{"n_head": 6, "d_mlp": 768, "vocab_size": 1024, "activation": "tanh_gelu", "norm_eps": 1e-05, "tie_embeddings": true, "parallel_block": false, "init_std_qkv": 0.0406, "optimizer": "soap_variant", "beta1": 0.95, "beta2": 0.98, "seq_len": 256, "train_tokens": 286700000, "steps": 4375}
Each number is 128 + 24 x the weight over its row's rms, rounded and kept within 0 to 255. Layers, rows and columns count from 0. The size above them is the row's rms in percent of the matrix's.

# layer 8 attention key, 192x192, rms 0.168, rows 77-95, columns 96-191
size [ 89  89  87  90  87  87  85  89  92  91  90  87  90  84  87  95  91  89  92]
[[ 89 129 134  86  90 107 125 121 105 159 149 115 118 114 139 136 161 128 144 139  61 157 109  87 135 127  94  96 131 172 116 146 157 167 155 114 128  94 167 148 113 155  89 122 178 105 131 169 113 126 130  98 137  99 164 134 142  80 127 100  96 148 130 148 164 153 174 124 121 104 159 114 137  98  95 134 119 108 117 144 167 113 108 164 106 143 156 133 143 137  80  72 156  92 129 100]
 [140 122 185 133  93 158  94 147 146 153 137 128  94 108 111 132 135 176 107 138 133 139 100 120 117 110 116  79 136 133  99 124 154 118 136 119 143 151 135 158 116 102 126 167  86 138  98  85 131 129  80 110 170 123 125 126 120 124 122  98 107  90 142 136 109 106 151 123 121 158 131 120 116 149 133 108 105 172 132  88  70 131 150  96 124 109 106 182 113 119 131 100  99 150 139 108]
 [120 139 152 131 106  75 121 112 125 138 143 122 101  69 100 115  96 102 161 134 122 111  98 169 141  93 125 159 147 134 105 125 143 120 126 117 150  91 138 168 114 150 150 148  99  84  92 148 122 121 134 127 105 158 117 113 147 120 138 121 116 155 102  94  89 121 125 114 143 154 137 122 140 155 147 111 105 129 126 123 124 101 133 114 146 126  96 117 112 120 158 104 137 130 141 141]
 [144 121 112 154 104 132 150 200 140 141 126 142 108  82 117 166 121 124 106 135 125 120 131 129 144 102 130 155 135 182 120 130 168 131 127 113 142 122 122 116 118 141 114 167 100 155  94 122 140 128  98 119 132 143 201  92 123 134 100 113  82 114 189 122 100 103 157 143 122 126 131 123 144 103 120 119 146 110  95 134 149 138 135 144 135 145 172 141 105 127 136 119 115 142 141 111]
 [117 115 141  65 163 160 153 130 143 143 126  95 131 116 122 149 107 153 130  91 120 114  83 129  88 153 130 147 107 119  94 136 141 129 144 130 169 167 132 154 109 137 154  73 152 120 132 160 126 130 118 112 124 140 114 142 110 129 112 124 135 131 122 146 135 118 123 130 100  91 110 140 137 145 124  84 165 117 158 116 122 129  94 113 100 168  89 131  94 159 147 121 131  98 102 127]
 [116 119 119 113 153 155 121 142  83 113 138 106 109 174 116 115 105 128 126 145  80 122 122 132 140 154 129 126  79  50 125  93 165 144 130 109 127 117 110 156 106 145 127 115 130 118 116 138 141  87 145  91 162  89  85 106 136 136 115 111 156  86 116 103 167  97  88 154 133  94 126 116 152 133 155 108 127 121 158 144 149 112 142 163 112 139 158 140 138 141 156 138 130 110 114 147]
 [110 132 121 143 117  97 144 137 165 166  97 128 156 129 123 105 131 164 141 124 148 128 129  93 155 150 123 105 149 170 126 101 153 172 153 131 144 125 132 125 128 121 141  84 124 182  96 137 137 124 106 127 136 109 108  84 139 112 160  99 142 153 147 125  95 149 152 181 104 105  91 132  64 158  88 106 115 131 111 137 158  94 114  95 119 128 105 153 139 153 128 148 114 119 105 127]
 [114 116 139 111 100 128 105 154 191 114 108 132 159 115 144 122 117 115  91 131 173 104 143  99 128  93 130 139 130 100 164 100 115 123 139  91 152  99 123  97 107 151 104 172 161 141  80  95 144 166 119 146 124 102 133 114 146 127 142 145 101 141 146  94 135 129 121 161  98 165 137 109 119 117 153  60 118 129 163 133 119 112 154 142  84 123 133 110 116 119 151 109 143 123 136 125]
 [130 131 114 124 147 150 125  67 109 150 126 139  88 121  91 153  75 148 130 130 117 163 144 136 162  83 129  97 131 140 167 117 137 128 126 145  90 131 156 151 165  85 130 139 118 113 122 157 127 150 143 104 124  72 143 119 130 110 150 134 158 136 150 104 131 115 137 113 151 192 164  92 105 198  96 135 109 111  68 106 113 112 118 173 134 124 120 103 150 107 151 163 189 133 107 110]
 [132 127 101 126 141  95 124 162 130 119 139  88 156 100 127 131 130 152 118  79 141 125 118 128 144  74 101 102 128 142 105 151 105 137 142 169 127 123 128 145 132 167 131 128 154 108 129 130 108 138 124 102  81 131  78 134 175 169  97 140 141 152 156 118 128 107 130 140 153 158 104 125 176 149 153 111 175 161 123  78 122 129 139 148 132 151 155 164 109 134  97 113 127 129 145 118]
 [121  96 120 101 127 128 149 153 166 120 126  95 133 149 168 114 149 126 114  72 120 125 145  93 102 101 126 169 137 126 145 134 137 120 135 109 144 136  83 134  95 158 125 122 119 111 130 174 133 125 131 149 137 108  76 154 118 115 136 129 130 178 167 150 110 121 115 118 131 159 133 148 137 116 120 137  85 139  93 117  98 126 130 182 143  77 136 111  93  99 130  73 111  89 164 169]
 [111 170  98 123 139 137 114 113 122 157 142 124 132 116 147 144  78 110 136 119 139 119 151 155 142 141 149 164 153 134 169 109 119 104 130 132 140 176 129 166 109 135 118 147 135 151 119 104 124 140 111 151 130 110 108 140 144 105 150  81 129  80 130 115 124 145  96 135 139 106 150 163 117 171 164 156 143 133 127  87 114 159 133 157 148 154 140 145 116 128 148 133 144 105 173 151]
 [140 150 182 110 151 148 117 155 183 136 122 104 141 125 148 102 130 128 135 157 137  76 122 139 155 128 177 135 156 130 100 136 135 129 158 132 156 120  92  91 197 143 170 130 133 129  90 137 158 136  76  87 113 114 143 138 101 129 129 153 113 129 111 144 114 122 124 160 118  80 156 113 176 101  87 124 116 150 151 108 156 119  93 100 121 142 152 143 109 137 135 124 176 126 161 128]
 [104 146 149 115 141 129 165 168 113 155 153 131 123 147 120 111 124 107 151 141  86 134 152 131 145 110 188 152 164 112 129 132 145 116 119  76 134  89 116  94 110 135 132 139 149 113 166 121 103 100 149  86 138 150 102 126 140 117 113 147 122 132 107 131 119 126 136 135  99  60  98 122 112 122 127  87  99 114 136  85 133 113 129 180 133  90 121 134 125 118 136 132 135 126 136  78]
 [147 168 113  64 142 126 125 125  62 153 168 122 119 113 169  96 130 117 171 145 119 164 122 112 134 152  91 152 149  95 114 113  97  98  74 121  97 123 131  84 138 141 105 113 110 155 145  97  95 156 139 135 143 105 121  99 152 108 185 143 116 132 146 121  98 124  97 108 163 134  99 118 135 136 136 114 119  83 131 153 119 126 114 134  69 101 123 114 136 162 140 111 122 120  97 165]
 [151 100 156 132 119 136 118 129 104 139 129 128 120 128 145 129 187 116 111 158 155 113 146 107 112 121  97 123  97 116 193 121 124 135 149 113 125 120 142 119 160 114 174 108 115 124 139 108 123 105 169 136 166 145 124 125 114  92  88 123 119  70  96 123 158 139 155  86 125 129 148 126  93 137 164 113 119 149 112 125  93 127  92  98 111 135 172 148  94 128 114 142  92 158 139 127]
 [171 136 116 153 140 111 125 141 155 119 131 145 152  82 113 109 146  90 143 135 119 164 100 141 131  90 151 146 162 153 123 114 133 126 121 131 146 119 110 155 108 138 102  86 140 170 107 112 138 134 139 105 117 169 107 103 160 115 129 171 115 119 128 111 120 137 195  73 134 127 160 146 145 129 110 119 108 111 172  92 123 146  87  94 155  99  95 115 100 118 163 108 110 112  84 126]
 [145 113 138 106  78 128 113 163 104  78  93 121 120 118  91 164  92 145 164 135 158 110 139 129 155 129 125 122 130  94 124  89  97 147 108 119 146 118  99 118 164  87 141 142 155 140 119 117  66 106 114  92  92 129 148 108 127 127  98 113 118 136 135 108 120 159 138 133 127 150 110 159 141  90  73 139 125 117 132 135 145 172 165 153 142 143 127 111 136 124 153 123 134 113 104 156]
 [ 83  71 115  86 128 129 122 103 119 109  67 124 123 111 129 128 126 116  93 116 109 141 152 155 138 139 140 145 141 161 126 107 134  89 143 122 162 120 170 118 143 134 108 140 112 149 136 124 120 146 134 166  76 146 132 126 100 134  92 108  88 125 158  91 134 151 135 116 112  80 113 153 164 167 150 109 146 127 142 146 144  95 147 148 116  94 141 164 131 129 159 111 112 156 170 102]]
# layer 8 attention query, 192x192, rms 0.164, rows 78-95, columns 96-191
size [ 91  96  98  88  88  95  93  97  90  88  94  94  82  90  94  87  82  95]
[[143 124 119 150 148 112  98 123 127 120 157  94 121  96 118  90 133 108 141 119 129 154 133  85 112 133 139 136 163 113 125 118 167 128 133  87 133  98 128 107 121  73 126 111 104 160 120  99 142 145 128 142 106 121 144 148 104 135 106 143 107 124 142 156  97 129 101 107 141 134 143 165 107 148 173 105 101 144 166  80 104 115 141 147 164 146 137 106  84 122 140 122 140 179 114 125]
 [170 140  97 162  85  82  97 148 116 123 169 115 127 106 130 129 113  95 142 135 125 131 126 111 126 148 122 134 123 114 110 115 156 171 127 104  86 119  99 150 160 129 126 174  69 173  62 142 174 133  97 122 111 121 137 129 128 152 113 155  94 127 118 126 119 115 145 154 135  85 134 132 183 158  84 104 126 159 164  98 142 111  87  58  98 133 135 114 140 184 118 139 128 119 178 152]
 [128 137 146 148 133 141 136 134 133 124 108 131  97 157 122 123 140 103  96 143 118 165 132 157 169 168 125 103 101  84 110 126 168 143 116 102  80  51 107  63 133 108  99 155  88 148 118 141 103 115  99 138 121 120 140 129 103 141 143 104 114  93 152 147 107  98 144 112 118 136 148 106  89 144 123 132 152  80 123 139 159 144  94 136 167 123 143  86 143 108 153 140 135  68 115 126]
 [124 132  98  70 120 122 155 165 146 171 166 136 114 157 151 116 103 126 110 166  99 115 148  87 103 127 113  89 143 123 119 122 114 118 147 102 128 153 159 129 120 174 154  89 110 102 115  97  97 152 116 126 179 116 120 174  86  83 113 181 124 142 111 117 172 138 105 161 128 137 132 113 129  98 160 172 131 118 148 118 149 141 159 109 134 120 107 144  97 129  89 106 139 107 140 120]
 [122  72 105 114 111 157 152 144 102 158 115 112 143 146 131 103 152 145 113  96 126 102 167 123 153 134 131 127 108  71 157 137 117  96 151 148 150  97 117 112  94 118 163 108 157 141 114 128 156 150 141 172 136 141 101 129 133 168 145  96 108 141 124 144 123  89 133 121 140 102 118 151  97  55 122 167  97 127 108 148 128 138 113 155 146 192 141 134 119 152 125 134 128 158 187 103]
 [113 120 154 163 176 171 130 160 134 137 131 116 190 117 125  72  99 128  99 150 178  86 143 164 139 156 120 125 143 154 123 137 114 191  93 115 105 128 128 118 182 133 134 134 137 119 117 153 113 173 131 100 129 139 101 104 146 108 169 187 117 139 125 134 161 146 133 123  88 124 115 113 133 167  91 144 141 114  96 105 159 133 163  97 167 102 132 142 115 127 131 135 147 132 100 140]
 [ 94 141 159 126 121 130 142 136 175 132 141 127 154 164 119 116 131 103  88 121 160 136 181 135 162 142  82 113 166 158  89 173 117 140 123 101 108 151 106  68 139 155 106 178 138 138 126 114 134 142 162 146 107  87 131 139 140 141 136 169 187 161 116 131 124  75 140 110  86 137 119 102 105 107  98 116 142 152 134  97 138 127 103 101  79 104 137 121 100 137 160 140 171 110 120 111]
 [118 116 104 120 105 116  81  87 141 139 112 149 131 122 157 160 114 136 133  88 121  64 109 142 132  95 151 150 119 139 128  96 158 172 105 129 184 106 141 138 125  88 150 156 143 121 165 131 185 146 148 143 146 120 126  90 151 116 142  96 100 115 111 100 135 136 136 147 170 108 153  99 115 166 124  85  99 167  97 166 109 146 165 128 111 101 116 119 151 126  93 129  86 142 143 117]
 [124 165 106 107  98 151 147 116 140 174 110 118 103 124 142 133 169 131 156 112 128 138 136 125 139  99 161 128  83 124 135 163 134 141 150 109 119 148  98 169 134 133 149 138 173 152 135 127 136 117 135 114 139 134  92 102 149 131 114 168 112 137 150 137 115 105 112 130 136 141 135  99 169 104 140 167 134 141  97 120 161 110 151 117 129  82 165 125  91 108  71 158 146 126  83 123]
 [ 96  99 102 109 112 110 107 168 136 137 158 120 110 147 115 143 145 138 156 134  80 110 121 150 120 133 144 114 101 157 138 110 110 148 139 163 119 162 163  96 119 172  92 121 115 116  92 144 122 143 149 114  94  95 109 153 131 136  85 168 128 130 171 131 165 133 155 149 130 142 156 101 174  80 129 127 100 161 112 154 122  97 145 134 115  90 115 103 137 107 155 148 146  96 136 165]
 [147  82 118 106 125 135  82  78 154 127 140  94 138 187 165 131 105 138 120 107 133 142 151 109 136 132 152 134 138 122 152 131 125 144 149  80 144  81  95 126 144 170 151 118 142 118 140 148 130 120 144 125 155 144 117 181 134 122 126 110 106 128 110 141 130 127 117 127 132 142 110 151 109 107 149  96 129 115 169  99  95 137 171 118 149 196  94 111 145 148  84 117 153 124 109 121]
 [153 142 131  97 162 159 140 156 108 137 180 137 129 145  82 164 143 103 102 141 152 151 149 149 133 164 120 101  85 108 111 139 114 140  81  96  97  95  85 131 170  94 140 167 109  78 106  97 111 131 113 148 136 166 122 129 124 135 188 127 138 153  93 149 131 104 120 124 120 118 115 137 161 103 111 143 129 143 137  78 173 143 137 118 113 127  96 174 109 140 168 145 126 127 132 143]
 [111 155 151 134  94  95 167 114 121 175 131 120  94 171 130  90 142  98 119 124  97 128 125 124 131 126 130 147 116 119 151 148  94 142  88 107 122 198 135 152 155 121  99 144  82 121 152  99  84 139 152 141 124 110 153 133 111 140 122 113 122 148 131 161 152 114 121  84 125 131 127  99 160 136 109 120 127 146 172 160 138 101  92 144 125 133 121 163 144 111 107 125 120 124 103 130]
 [171 155 127 121 142 120 127 141 141 139 111 119 208 156 137 127 173 133 146 135 121 126 148 121 146 111 157 126 151 123 102 106 163  97 111 157 106  57 146 140 121 166  93 149 135 137 132 151 120 162 146 146 161 143  91 143 155 104 140 125 130 124  96 144 209 133 141 115 127 107 116 109 144 142 140  95 163 124 154 102 168 108 134 147 122 109  91 121 118 121 146 129 131 112  95 145]
 [151 118 176 133 138 132 141 113 135 155 131 113 102 114 107 118  93 136 165 137 121 129 147 143 133  74 109 124 149  91 186  99 104 114 167 122 148 160 117 109 150 124 169 118 135 167 118 105 150 139  69 110 148 118 148 138 109 136  74 126 131 112 155 115 111 154 130 112 111 118 145 169  86 119 133 159 103 113  96 130 107 122 182 151 147  60 121 103 149 115 124 174 124 181 133 132]
 [138 115 115 111 122 115 165 115 129 124 103 102  83 121 146 111 150 127 122 143 125 128 136 123 150  95 138 109 146 145 166 128 155 148 124 140 164 141 133 103 124 130 156 128 179 117 109  85 105 130  93 152  98 132 123 127  76 115 122 134 127 160 140 125 142 132 129 124 142 155 131 151 106 199 109 147 132 117 116 158 130 108 111  98 105 129 145  74  99 134 137  70 134 110 129 192]
 [123 126 140 112 125 117  88 148 127 151  95 154 115 176 130  92 150 149 112 137 138 110 126 123 101 126 106  99 113 118 147 104 119 118 129 118 142  95 115 124  97 125 139 133 117 139  76 127 105 113 104 171 147 108 100 107 165 157 105 128 129 134 148 139 109 125 161 127 119 138 155 108 126 154 114 144 137 114 143 156 100 125 111 111 196 162 148 124 149 183 145 167 129 148 101 123]
 [128 135 141 135 139 149 106 129 151 121 166 159 122 103 137 156 155  67 159 149 161 144 133 158 144 128 127  97 120 106 123 108 123 123 129 107 135 121 108 156 148 132  90 173 161 120  81 122 112  89  74 134 120 155  81 152 133 123 118 140 103 165 155 165 131 119 129  94  92 151 138 147 132 131 118 148 140 178 141  59 181 100 147 102 135  86  97 148 101 116 141 109 106  77 124 136]]
# layer 8 attention value, 192x192, rms 0.217, rows 64-81, columns 96-191
size [ 79 102  92  97  97  97  92  94  89  90 106  90  96 100  96 122  95  90]
[[131 134 132 115 141 113 151 110 128 123 155 135 155 144 100 112 122 115 122 108 141 138 158 120 150 120 190 140  97 126 149 146 143 130 115 175 123 108 185 154 152 114 158 168 161 163 136 102 146 118 132  84 133 106 191 128 147 130 162 113 159 119 161 127 107 100 116 131 100  93 110 100 133  95 130 125 122 143  94 142 138 137 168 111 154 113 142  95  97 172 112  83 126 134 121 121]
 [107 155 160 157 110  90 126  57 136 105 119 128 111 122 120 139 164 129 148 169 140 126 126 129 141  82 120 115 158 115 131 127 116  92 103 114 114 148 135 137 119 114 132 111  95 103 110 143 154 174 131 125 147 185 107 149 114 122 146 152 116 141 114 166 157 134  99 123 136 130 115 144 116 161 125 125 134 182 182 119 128 175 127 114 101 158 127 162 164 136 160 155 109 123 130 146]
 [108  90 109 131 116 114 134 153 128 132 120 155 153 121 126 147 149 101 151 102 127 142 137 131 142 122 101 137 168 104 112 141 123 135 165 160 126 146 149 156 143 181  95  88 120 100 151 145 113 131 100 119 128 174  90  97 175 143 114 166 108 130 118 137 131 149 143 127 137 159 133 160  76 125 121 149  90 110 130 137 188 139 155 100 106 119  90 123 132 116 138 106 121 135 139 128]
 [142 165 111 137 171 121 145  97  97 142 138 142 174 165 157 132 121 123 170 162 141 127 100 117 158 142 101 175 154  88 149 137 106  99 161  76 113 160 120 133 160 130 123 123 129 138 113  73 100 129 134 157 120 123 107 158 154  96 135 161 131 147 105  88 132  99 134 138 112 121  98 125 143 117 101  98 134 155 130 120 121 122  95 118 140  74 163 131 143 129 103 102 138 114 143 125]
 [147 120  85 104 188 137 150 133 111 134 132 130  68  87 111 127 141 163 159 146 130 179 128 109 121 115 116  93 113 134 162 112 129 125 126 114 141 159 124 125 106 100 131 152 135 102 179  96 100 107 134 125 123 128 117 173 126 139 165 133 146 158 136 112 123 164 119 130 117 141 139 150 141 109 118  91 142 124  55  98  90 114 128 143  75 135 116 125 147 119 117 129 116 136 147  80]
 [144 139  95 104 178 112 175 128 162 113 101  96 148 109 108 143  90 119 112 155 134 121 158 120  97 110 119 152 111 111 144 132 148 113 127 129 119 136 106 135 100 119 129 161 141 125 143 155 102 124  82  99 121 127 133  78 129 138 136 160 111 139  68 124 125 116 120 145 152 122  98  85  84 115  90 156 147 133 159 143 154 141 162 135 146  99 137 120 129 154  91  78 116 139 122 178]
 [124 130 106 149  93 102 138 150 156 115 164 121 142 106 120 120  78 127 124 127 101 160 100 144 159 121  96 143 150 131 100 121  89  94 171 136 135 143 101 183 149 136 132 140 146 128 113 130 105 154 133 118 171 146 150 147 154 125 141 139 126 115 104 140 154 172 158 108 143 152 156 172 169 105  96 112 106 119 124 120 124 157 144 162  99 167 136 148 142 117 131 131 146  67  91  77]
 [144 143 136 143 147 122 145 137  98 118 151 145 134 102 124 111 152 105 134 115 140 175 127 117 143 127 121 131 163 159 134 162 104 141 115 130 173 102 123  94  72 115 151 112 129 113 150 153 125 137 153 135  87 130 147  97 101 145 152 160 167 160 128 112 114 161 141 113  61 131  77 141 124  79 159 148 128 140 144 124 144 113  74 136 133  96 173 124 151  99 132 119 105  76 130  87]
 [130 149 147 156 132 145  87 127 163 113 124  99 139 124 149  80  79 148 137 108 133 127 100 110 149 133  92  73 115 139 142 147 119 150  74  95 140 176 162 114 144 146 123 145  94 106 124 116  93 174  68 111 132 143  99 140 124  97 117 101 117 134 105 131 137 140 145 144 109 125 152 107 161  96 144 147 151 122 158 175  87  66 137 147 106 125 113 183 184 126 127 101 131 106 165 144]
 [105 149 154  85 116  99  94 129 147 127 173 144  84 141 121  69 153 122 120 156 110  83 145 132 130 128 101 147  96 113 110 104 109  99 109 100 159 121 131 164 171 137 152 129 114 125 121 131  82 102  99 186 160 119 140 158 113 118 166 125 149 141 145 114 135 135 125 135 114  83 148 137 135 118 192 131 163 108 160 118  76 120 131 129 112  87  90 141 135 122 157 117 108 112 148 114]
 [152 144 126 141 133 171  86  99 146 126 118 137 162 166 105 159 114 141 159 174  98 165 108 145 117 120 102  93 166 143 101  89  81 130 150 147 138 111 203 124 173 149  89 122 121 116  88 160 137 126 106 116 156 135 129  91 139  89 121 140 132  84 132 144  94 136 170 112 182 152 146 126 138  89 109  88 136 116 138 111 167 116 138 160 153 126 152 112 163 107 152 129 123 113 132 118]
 [128 124 126 119 118 130 126 131 102 138 100 112 140 126 170 143 150 149 111 146 165  98 159 153 140 143 152 137 135 131 101 153 183 113 139 175 133 133 140 110 129  99 139 101 123 109 105 100 133 120  91  74  85 119 144 162 149 113 124 147 137 126 133  92 156 153 168 117 113 126 137 143 118 141 136 135 146 110 111 123 176 114 163 147  94 137 124  94 104 151 117 126  65 116 123 104]
 [ 81  90 156 122 143  60 112 115 121 100 137 121 153 150 153 138 149 126 165 133  95 153  83 127 158  82  95 107 135 110 132 138 137 128 145 130 102 118 116 107 131 154 108 144 142 135 124 105 124 107  89 135 187  97 126 125 135  93 140 148 143  98 162 130 197 108 139  95 142 161  71 113 149 115 113 162  96 133  95 124 127 144 148 164 180 125  97 171 132  99 101  79 134 117 151 141]
 [145 137 131 139 119 119 145 141 103  76 120 104 149 125 133 129 133 149 147 148  92 121 101  96 113 152 162 182 106 116  97 133  80 141 151 115  80 138 153 153 147 105 142 161 125 144 104 126  95 113  97 152 154 155 145 141 117 126 142 120 144 161 162 141 116 118 125 156 131  76 136 153 133  99 146 130 138 116 112  84 109 138 152 162 109 140 119 139 150 108 157 143 129 166 134 149]
 [142 140 167 116  99 142 145 163  91 148 188 113 136 140  84 172 127 149 107 129 179 169 149 127 164 121 170 109 133 133 134 117 110 110  97 119 132 104 128 125 130 161 138  99 133 157 132 155 141 106 127 110  86 112 127 108 149 123 117 126 163  90 136 106  92  96  78 147 119 117 121 102 150 140 117 102 138 114 138 131 160 172 144  68 101 124 130 171 146 109 110 112  84 117 166 146]
 [134  89 128 101 128 112 109 143  92 164 132 153 111  97 137 136 117 129 141  99 173 167 165 110 117 156 148 161 155 174 143 119 126 156 149 145 126 143 141 103  94 115 100 101  99 140 149 121 118 130 142  78  79  82 118 116 122 113 127 150 114 145 105 154 151 143 113  94  83 135 114  94 124 169 133 145 138 163 126 152 142 126 136 105 137  85 120 133 103 163 122  73 132 107 127 115]
 [ 99 138 119 170 128 135 135 147 126 120 138 172 163 142 145 104  94 130 117 157  86 106  95  93  90 132 105 109 149 163 121 154 143 121 168 111 125 134  93 115 103 146 119 130 146  97  85 122  83 102 113 125 147 103 136 125 144 157 103 109 147 119 119 100 113 109 106 157 125 113  94  44 138 103 151 144 128 142 128 170 190 142 122 114 125 102 140 136 130 149 141 109 125 132 127 152]
 [ 94 111  96 134 117 120 150 128 128 127 109  91 167 129 141 127 168 167 147 121 121  88  93  77 167 135 126 159  98  78  94 152 114 108 156 132 141 139 129 136 159 123 122 143  97 159 142 139 158 154 153 128 154 137 107 146 164 152 164 162 139  99 102  99 123 180 121 146 126 120 145 143 168 169 139 128  85 108 125  98 145 135 129 129  93  89 130 107 146 101 135 135 131 136 161 154]]
# layer 8 attention output (transposed), 192x192, rms 0.192, rows 64-80, columns 96-191
size [ 91 108 102 103 101 103 103 100  96  93 110  95 103 110 107 118  98]
[[160 110 138 123 106 124 107 127 147 149 131 138 135 113 171 163 141 175  86 118 144 160 174 145 110 120 139 131 142 160 162 106 104 146 123  95 151 145 105 141 138 120  63 132 121 114 118 165 132 136  92 147  75 142 115 108 119 128 126 117 101 126 129 140 129 117 109 131 120 159  92 170 131 170 120 114 133 182 147 117 154 137 122 115  96 128 110 152 114  97 156 190 127  71 104 145]
 [119 113 162 110 172 119 129 147 142 126 136 156 149 101 137  97 114 116 112 107 123 124 167 147 131 163 140 127 105 178 136 135 124 140 150 106 122 134 121 108 161 129 165 106 129 117 183 129 128 111 136 124 146 136 109 105 141 107 131 165 120 120 148 112 176 117 142  82 125 160 141 108 125  98 140 141 112 179  65 170 152  95 134 127 149 133 136 116 116 101 110 113 120 121 160 121]
 [ 69 103 130 138 128 129 101 167 167 120 172 139 104 165 105 113  95 103 147 112 140 108 137 133 122 180 128 127 132 135 145 142 150 184 112 139 141  96 162 140 138 135 125 150 133 132 136 134 135 151 148 103 115  78 125 140 138 125 152  88 139 150 108 153 108  97 137 163 157  86 132 107 104 124 102 120 113 164 153 118  88 126 108 120  97 157 115 117 153 113  89 126 164  99 127 167]
 [100  84 122 133 169 138  86 127 112 118 108 139 108  61 104 118 142 107 163 114 112 109  78 178 152 147  91 116 122 127 135 125 163 125  99 117 167 105 155 127 162 112 150 160 103 137 100 114 144 118 128 134 121 153 146  88 152 144 116 118 127 101 164 102 106 146 171 113 118 110 126 154 113 149 148 114  91 103  99 141 114 120 140 130 134 110 118 113 163 133 167 141 136 122 139 133]
 [129 140 153 168  49 105  83 137  90 149 127  98  96 153  85 100 165 109 159 155  95 154 109 130 148 117 142 159  88 174  97 122 138 146 140 114  96 123 147 138  99 153 122 107 115 111 134 129 152 114 103 149  89 142 140  97 122 129 107 163 161 113 137 118  96 105 161 153 127  78 115 136 134 113 122 104 125 100 185 150 143 112 153 139 125 137 121 141 123 136 158 131  85 137 144 132]
 [123 101 143 110 138 117 112 108 125 156 108 116 119 150 162  76 163 104  98 125 115 108 162 121 114 118 136 139 109 137 117 130 136 120 107 173 146 149 144  96 157 140 106  95 156 133 131 108 116 159  94 144 133 147 115 124  83 106 164 150 129 130 161 124 124 100 101 108 120 134 140 135 140 146 162 117 120 122 151 129 151 141 151 131 115  94 147 171 143 131 128 127 119 130 109 111]
 [127 122 142 155 122  87 139 102 147  73 120 142 106 126  98 110 115 148 153 137  99 123 112 129 125  97 121  98 131 152 115  98 114 159 146 119 128 133 108 133 145  73 139 151 159 173 112 146 169 135  64 151 149 116  90  91 132 182 156 105 119 123 135 143 124  97 119  99 100 128 152 193 106 130  87 132 134 109 122 162 140 124 101 163 147  86 109  54 133 107  99 141 148 118 167 122]
 [163 113 107 150 130  97 124 128 109 117  97 138  77  96 155 135 138 144 135 151  82 160 137 144  87 175 122 132 127 130 115  81 118 140 174 109 100 173 103 153 152 143 125 141 130 169  99 115 172 143 106 116 141 116 142 104 119 125  88 105 129  88 141 108  83 116 101 124 154 129 138 118 149 155 139 159 104 147 117 134 127  86 134 125 148 142 158 149 115 133 126 165 124 103  99 165]
 [138 115 170 111 125 121 153 110  88 142 159  81 155 132 143 158 108 117 156 115 139 123 141 180 159  61 125 145 122  96 125 114 135 109 132 108 181 112 151 136 143 151 142 110 116 142 138 112 117 143 155 144 153  97 122 153 165 111 123 171 132 152 142 112 158 160  78  94 144 107 138 153 128 122 149 118 159 127 133 147 160  99 145 128 135 123 135 110 132 104 129 129 106  84 120  96]
 [156 148  91 131 108 138 125 136 109 119 111 141 133  96  98 131  92 101 125 116 149  95 104 121 160 154 150 132 138 148  92 134 183 159  74 106 106 140 104 118 139 114 109 137 127 129 116 127 129 148 153 126  91  63 131 101 151 141 133  58 108 123 124 136 130  85 123 125 139  98 142 147 157 131 125 149 156 153 106 169 166 109 104 109 154 143 168 115 114 128 120 160  90 110 138 148]
 [112 133 123 133 119 104 149 131 143 101 137 104 110 139 131 151 114 136 139 118 138 134 128  93 147 114 132  81 116 121 125 133 149  59 167 130 139 119 128 128 135 128 201 133 103 124 125 155 112 176 149 136 159  98 115 148 149 145 145 187 178 115 116  93 132 128 156 117 144 104  75 163 125 118 166 138  84 165 111 110  80 137 160 109 105 130  90 143 148 118 120 136 136  89 128 130]
 [106 108 127 148 160 162 170 112 125 145 122 180  94 138 141 113 165 124 122 144 121 125  69 149 117  92 114 109 128 148 159 133 112 127 115 147 145 127 169 100 135 111 104 109 115  87 126 109 108 147 128 136 122 148 138 160 114 126 145  91 148 168 139 129 118 156 119 159 184 125 111 111 117 116 143 161 161 127 179 143 157 134 138 127 108 152 145 150 126  99 114  96 129 103 104 167]
 [157 125 138 112 150 168 133 117 126 113 132 110 117 117  87 132 117 109 127 147 174 130 118 140 110 121  72  71 108 103 138 121 155  85 124 121 129 159 153 136 122  78 142 106 114 107 123 146 104 148 131  99  95 164 111 123 119 104 107 185 135 117 133 108  94 165 120 181 109 143 133 152 161 123 131 109 153 130 181 151 118 126 121 122 147 106 171 130 112  73 114 155 135 124 150 109]
 [104 160  81 131 149  77 145 116  94 129 120 129 145 116 133 133 106  80 152 145 139 108 147 114 135 153 127 113 131 149  94 124 143 134 157 122 146 138 112 174 145 118  74 150 112 168 139 144 121 134 141 164 104 110 113  82 131 158 141 102 105 112 134 113 113 146 127 119 167 179 144 143 113 128 184 147  80 129 120 153 130 142 130 134 147 155  88 126 163  59 133 116 133  98 145 102]
 [107 167  89 104 111 136 116 100 143 150 124 123 120 182 178 103 177  95 158 113 137  95 107 130  96 136 119 153 135 149 185  78 123 101 128  88  97 151 114  93 108 145 134 144 152 122  98 133  92 147 119  93 124 136 122 138 151 125  98 151 114 140 148 127 102 118 136 131 152  88 140 162 156 146 142 126 158 169 113 106 121 107 113 118 145 122 161  40  89 174 148 107 136 115 100 132]
 [108 119 145 158  84 150 139 136 167 136  98 155 111 157 176 135 139 126 116 135 117 116 137 119 144  94  97 176 111 151 174 104 133 109 118 104 124 141 118 117  94 101 146 155 155  91  87 106 166 126 143 151 111 108 127 162 149 116  89  81 148 153 113 107 142  89 115 147 159 120 146 118 104 102 134 105 139 140 149 100 132  93 154 140 100  89 176 123 129 134 113 122 130 146  88 105]
 [112 100  99  83 156 132 149 143  92 160  75 119 109 154  94 167 110 164 124  65 157 103 161 133 109 139  98 108 136 124  96 106 149 150 117 148 169 122 130 138 152 133 114 127  93 137  97 162 158 119 148 133 192 109 117 101 116 106 104  79 119 150 111 111 170 137 116 168 115 133 110 183 124 147 149 125 118 104 164 139 128  95 181 125 129  95 119 149 132 167  93 104 100 127 140 112]]